{"head_dim": 128, "norm": "layernorm", "positions": "rope", "bias": "none", "parallel_block": false, "init_std_up": 0.0298, "final_lr_fraction": 0.1, "batch_tokens": [32768, 65536, 98304]}
Each number is 50 + 10 x the weight over the matrix's rms, rounded and kept within 0 to 99. Layers, rows and columns count from 0.

# down: layer 8 MLP down (transposed), 1024x384, rms 0.0798, rows 638-646, columns 128-255
# gate: layer 8 MLP gate, 1024x384, rms 0.079, rows 639-646, columns 128-255
# up: layer 8 MLP up, 1024x384, rms 0.0831, rows 639-646, columns 128-255
down638:48 55 60 55 54 64 54 56 58 51 70 53 44 68 43 46 30 56 63 53 59 51 33 33 29 40 48 28 54 48 66 67 47 52 61 48 46 47 71 42 32 43 39 64 46 64 78 46 54 52 42 38 45 61 60 45 64 55 40 53 50 46 72 37 53 69 50 61 35 60 45 48 61 42 50 58 68 44 53 52 57 61 61 56 48 45 51 36 41 60 62 47 54 45 70 35 57 60 63 37 38 58 44 52 49 62 43 46 51 64 67 61 60 61 55 53 33 50 50 64 63 57 62 50 47 34 54 41
gate639:55 64 58 42 68 48 48 49 51 49 44 52 63 59 50 40 47 57 45 46 63 43 33 62 55 48 62 47 55 44 61 55 59 61 51 44 61 42 55 53 38 55 65 40 42 45 46 52 39 49 47 46 49 51 43 44 56 55 55 51 51 48 56 65 45 44 56 57 40 49 49 28 50 40 59 44 52 54 41 51 28 40 49 52 40 49 54 50 45 49 35 58 60 44 54 53 48 43 32 27 55 72 57 52 41 46 44 59 51 51 42 58 44 54 58 57 36 32 39 50 51 56 68 62 45 56 54 27
up639:55 39 39 53 37 49 48 49 58 34 41 51 32 59 54 63 56 54 54 54 54 36 49 47 38 59 49 63 46 51 61 72 60 49 54 53 48 69 54 48 41 41 46 40 40 49 51 55 43 51 43 40 28 58 33 49 37 59 51 42 55 44 42 53 62 52 59 53 70 59 43 48 41 46 55 64 49 42 69 57 35 33 69 55 37 51 51 48 51 40 53 34 40 44 75 47 50 57 33 53 57 50 34 52 49 35 46 56 61 76 40 63 51 74 57 63 67 41 53 53 49 63 54 61 59 49 52 47
down639:49 39 45 54 43 51 57 47 63 57 59 60 47 48 52 42 57 57 38 40 51 65 32 55 69 55 35 53 33 57 46 71 39 30 69 34 74 43 52 71 42 63 42 55 30 52 57 66 67 56 45 54 20 37 42 52 34 66 54 50 43 53 47 42 60 55 63 34 48 52 53 63 65 35 39 47 56 47 59 39 35 37 53 59 54 44 58 55 45 42 57 61 48 43 50 52 44 45 32 63 41 49 53 58 46 53 53 40 45 64 54 64 52 51 60 28 38 61 61 54 54 56 35 25 51 62 44 66
gate640:45 43 57 49 71 48 40 49 43 49 58 52 58 46 46 55 38 54 39 54 43 48 38 43 46 43 70 39 44 41 34 52 50 57 58 52 55 51 46 47 34 42 55 50 58 45 62 47 52 48 49 58 66 54 39 39 50 32 49 51 59 43 64 72 63 50 55 52 41 40 75 42 49 56 65 46 32 45 50 59 52 48 68 62 42 48 42 37 47 71 55 61 59 27 40 61 50 38 61 46 48 36 55 52 42 52 60 61 46 49 46 29 52 29 46 62 43 54 47 52 52 51 53 64 34 64 46 44
up640:37 60 55 34 53 54 54 69 47 43 46 66 61 57 44 36 52 51 48 34 57 59 44 54 52 48 53 51 59 62 46 35 58 41 41 56 58 39 42 69 34 46 47 60 48 67 57 36 45 52 53 39 32 54 51 55 48 37 44 37 51 47 45 64 45 53 45 60 41 49 47 46 45 50 54 41 67 52 66 59 54 56 58 54 57 43 41 44 57 30 49 46 55 43 52 35 51 52 53 45 43 27 46 71 43 43 49 43 56 55 51 53 52 30 54 51 49 44 67 52 41 51 56 43 44 53 54 41
down640:54 61 50 31 41 43 45 40 50 49 39 47 37 51 55 49 53 56 51 53 48 44 69 33 55 55 74 60 61 42 59 43 48 50 41 47 59 53 37 52 60 44 43 40 41 34 56 42 60 53 35 32 40 57 57 55 42 42 55 38 51 56 36 45 53 53 44 55 75 38 28 38 41 46 54 54 51 38 49 35 47 53 50 42 45 64 54 44 56 53 61 50 33 55 47 27 54 53 69 49 62 35 52 53 50 51 33 52 52 60 41 37 58 48 50 44 36 42 61 53 52 51 64 27 34 30 38 51
gate641:60 41 34 35 51 46 50 22 45 38 58 51 64 55 51 48 59 57 38 51 45 50 62 31 62 69 81 36 40 47 36 60 43 56 37 72 29 38 44 51 48 39 61 33 43 58 49 53 52 58 45 36 43 49 67 58 54 53 43 41 54 69 41 40 40 62 62 53 36 63 50 56 26 48 51 36 37 65 53 58 48 50 63 45 67 13 64 55 51 62 56 52 45 50 46 36 54 41 47 44 51 64 51 48 59 51 55 45 47 46 59 51 56 48 51 34 38 43 54 33 44 48 60 57 50 28 46 42
up641:44 66 80 40 48 64 50 80 46 80 41 31 46 44 62 58 64 43 54 34 54 45 58 46 49 44 58 54 49 58 49 73 52 45 60 31 62 55 52 59 49 54 50 46 47 74 49 56 21 49 72 43 36 51 59 54 49 29 60 48 44 37 43 32 46 62 55 57 39 54 44 49 49 52 46 41 54 49 36 55 66 31 38 49 32 62 49 37 24 64 52 67 49 38 56 32 53 23 55 47 54 63 44 54 35 38 46 28 49 61 43 63 38 51 58 49 52 35 67 42 54 33 58 59 34 51 69 57
down641:45 51 47 49 44 57 43 68 48 45 63 28 63 42 54 48 38 41 52 64 54 52 48 55 46 49 40 69 67 64 33 47 53 56 64 43 44 47 58 68 52 58 58 56 27 64 35 27 55 52 50 33 54 50 47 50 46 31 54 32 46 54 57 57 55 50 28 42 34 57 40 52 63 39 53 60 62 50 57 47 54 38 50 63 46 57 56 32 36 51 54 56 33 41 47 43 46 49 60 68 38 57 43 56 68 50 41 54 51 36 41 42 71 55 54 59 57 22 56 57 55 35 56 46 43 36 58 50
gate642:64 47 56 53 39 54 61 48 48 43 50 67 63 39 41 61 62 51 27 74 61 48 37 53 42 52 50 42 56 44 65 59 55 43 46 51 49 59 45 43 54 34 44 52 33 57 59 56 54 45 54 46 55 56 31 49 46 52 36 45 44 46 42 57 56 62 34 51 55 58 63 28 56 73 35 47 60 49 64 45 50 49 57 27 53 36 70 51 51 45 49 53 39 52 33 56 60 61 48 52 42 35 43 67 48 44 50 55 45 44 56 39 45 43 47 56 35 44 55 37 46 39 67 42 49 66 44 57
up642:65 57 70 78 54 50 46 44 52 39 53 47 39 55 46 35 33 49 46 41 59 41 56 42 43 64 57 44 49 38 49 47 41 50 49 23 62 28 59 58 47 71 51 69 44 60 44 60 38 50 47 48 58 56 48 51 50 33 57 60 43 47 56 48 44 40 42 52 57 36 61 65 64 46 82 45 49 42 48 38 66 60 51 24 50 54 57 40 48 45 44 47 50 41 27 44 47 66 53 37 41 55 57 54 50 51 46 53 40 40 46 55 40 61 44 52 43 58 41 59 56 44 64 49 52 49 47 44
down642:53 64 62 56 72 34 57 42 44 47 44 38 62 62 61 53 54 48 63 36 53 48 48 49 50 56 61 43 59 59 36 50 73 54 59 50 42 41 48 69 51 54 56 62 38 43 56 47 58 51 41 41 36 51 46 58 56 33 67 51 68 56 59 64 45 52 48 62 43 32 24 51 37 47 49 49 56 43 54 53 63 57 41 58 51 53 45 39 60 66 44 56 60 56 50 49 67 54 64 43 67 57 43 58 50 46 58 49 50 55 49 45 55 65 46 54 67 39 38 44 53 55 39 46 52 54 38 59
gate643:31 68 48 44 70 57 56 44 48 54 52 51 43 49 53 52 53 63 34 50 54 44 73 54 49 51 45 39 54 57 50 31 58 62 50 46 49 42 61 51 39 63 46 37 51 69 42 42 51 43 51 47 54 61 36 49 53 52 39 40 67 60 44 48 55 53 39 47 50 66 41 48 58 60 44 61 38 63 46 35 52 68 45 51 37 58 56 62 54 43 48 60 42 57 49 57 45 51 31 63 41 62 44 52 48 52 55 62 55 45 46 50 45 48 43 52 57 64 46 44 52 62 60 45 50 57 58 39
up643:47 46 46 42 43 59 41 45 73 65 40 65 46 51 33 40 62 45 38 47 42 49 43 55 47 45 56 45 51 43 43 47 42 57 59 60 64 44 43 30 54 46 50 41 57 42 43 44 55 54 44 46 77 42 48 53 31 62 34 54 40 63 38 47 56 41 57 44 60 38 55 63 43 52 61 50 37 63 47 59 54 41 51 44 60 44 51 48 49 49 64 48 42 44 61 53 55 59 59 43 57 47 39 50 48 36 44 41 37 56 63 41 48 56 55 66 50 56 51 70 51 47 58 54 42 46 41 45
down643:45 53 50 47 53 53 53 59 52 41 68 42 47 45 62 54 40 45 56 57 58 63 68 34 56 59 53 51 48 44 50 61 59 54 44 60 35 62 63 60 45 59 51 49 49 50 27 57 51 41 53 39 44 47 40 49 51 60 55 45 43 61 49 51 46 45 50 60 55 64 53 65 50 51 56 66 54 61 48 48 55 60 56 46 38 50 54 43 57 49 51 58 55 57 44 45 56 62 24 60 36 52 61 51 41 49 52 56 63 64 31 46 34 36 57 57 52 38 50 55 46 53 49 60 69 51 45 63
gate644:65 49 54 50 58 50 50 59 69 45 37 43 44 50 53 32 45 41 42 56 52 48 47 62 50 58 48 46 57 40 45 66 43 50 58 51 59 48 55 63 56 35 46 46 45 49 58 76 54 48 58 46 49 29 44 54 46 57 57 22 42 35 42 44 64 55 32 50 56 57 48 62 38 54 30 48 48 42 50 47 58 37 49 53 59 43 56 50 51 63 46 42 53 59 63 37 51 62 62 49 50 58 61 21 43 63 41 59 51 51 57 49 43 63 29 48 53 57 56 42 50 68 55 52 49 33 39 38
up644:60 45 41 54 73 43 58 65 44 46 40 63 46 55 46 65 56 50 49 43 52 57 35 41 55 39 61 52 55 75 70 62 49 40 47 52 47 46 49 43 43 45 51 43 51 29 52 42 46 48 63 65 42 46 56 46 53 50 37 59 52 67 58 51 45 45 42 49 63 36 75 46 59 60 49 62 44 41 37 52 48 37 50 46 46 53 66 44 52 50 37 67 52 50 57 65 47 56 54 70 41 45 57 52 29 49 52 42 56 49 66 64 50 50 48 33 50 63 40 42 47 60 54 35 50 46 44 50
down644:56 52 57 54 48 44 57 34 66 55 35 44 40 45 47 50 39 51 57 49 38 50 39 42 53 48 57 51 48 42 61 42 54 61 46 37 55 57 31 36 56 53 58 51 26 61 62 51 36 50 48 55 45 61 35 47 67 41 53 63 54 36 57 21 74 29 55 57 52 50 55 36 65 55 54 54 35 43 52 36 45 45 39 42 67 51 52 60 39 60 45 66 28 62 53 60 47 60 68 53 57 41 62 43 61 49 50 51 33 62 32 69 58 61 30 44 57 50 20 58 58 59 66 38 40 45 53 35
gate645:41 31 49 53 51 37 68 41 43 52 37 64 48 27 52 36 51 47 47 46 77 30 56 45 41 56 33 52 44 65 64 39 65 53 56 54 33 52 73 51 46 54 54 36 55 59 60 38 51 58 58 31 43 38 57 66 49 47 52 32 62 60 34 52 40 56 70 41 46 44 73 38 70 71 45 29 45 44 61 60 51 47 72 60 48 55 46 49 60 42 44 49 56 59 38 54 47 41 48 50 47 55 62 72 41 41 58 53 41 48 47 48 34 51 63 58 38 67 46 38 42 40 52 75 37 36 58 47
up645:62 28 29 46 46 35 36 52 50 58 48 48 47 35 29 47 59 43 61 56 55 35 45 52 50 53 49 47 48 51 53 52 59 35 56 22 56 48 56 47 71 41 56 40 41 45 54 55 61 41 49 28 50 62 50 41 49 62 47 44 52 64 76 46 60 41 45 50 42 39 54 54 73 43 52 67 57 55 49 59 57 50 65 49 59 41 45 51 54 44 64 42 44 50 51 56 67 46 51 46 42 52 39 34 71 52 68 43 40 44 51 59 45 55 46 56 53 67 60 43 44 33 36 59 74 52 36 63
down645:54 46 46 54 41 56 48 45 46 28 48 53 54 49 41 63 60 40 31 46 46 34 34 49 56 46 42 44 40 63 59 53 59 44 53 36 60 53 49 55 50 34 40 45 47 48 45 50 54 32 56 65 34 77 37 40 40 62 46 49 50 50 47 53 31 44 50 40 68 52 37 44 50 37 52 52 43 52 58 47 53 55 42 65 35 39 54 53 57 37 37 72 51 46 46 45 51 50 50 57 61 54 43 63 49 42 42 54 54 48 59 59 54 37 45 45 41 51 61 58 67 52 42 67 66 34 54 47
gate646:38 41 60 48 60 50 54 53 45 48 46 46 25 66 50 51 68 49 50 50 41 79 37 68 43 49 48 54 36 30 63 57 34 64 61 44 40 64 55 64 40 52 46 47 65 49 54 43 45 44 69 50 37 37 61 60 47 47 53 65 27 48 61 55 51 44 59 43 70 50 58 76 44 65 76 39 51 50 54 41 57 50 45 57 55 56 61 48 50 56 45 41 41 53 39 53 59 39 38 31 62 40 57 40 46 38 50 56 53 52 42 45 48 61 42 61 43 65 46 63 46 51 51 43 53 53 52 55
up646:50 49 45 44 51 49 52 49 42 64 38 52 45 44 55 54 53 26 44 52 55 53 63 36 46 50 53 56 53 45 61 46 35 53 47 50 54 68 47 53 59 53 53 52 53 82 39 43 49 54 45 46 56 41 33 51 56 70 43 44 43 38 65 44 49 54 39 58 47 55 30 37 34 34 33 56 51 68 42 60 57 27 53 64 53 49 36 53 58 50 51 69 50 42 54 44 29 51 51 46 44 61 51 44 50 56 55 37 47 38 49 57 41 48 52 27 51 26 38 22 51 51 48 63 44 37 57 73
down646:51 48 54 65 57 42 66 41 57 34 55 76 36 70 39 46 59 56 49 53 55 54 49 58 43 69 46 46 56 38 68 46 41 55 15 55 45 68 51 43 63 57 61 52 51 47 37 48 59 42 53 57 47 71 46 47 45 51 45 59 35 32 41 39 39 41 53 42 64 57 57 40 45 32 50 46 36 50 48 53 69 55 39 57 41 54 55 46 42 50 31 64 55 34 53 51 69 49 59 44 51 59 50 47 41 53 68 49 34 48 60 55 36 66 31 40 49 58 51 33 49 31 52 60 59 59 44 41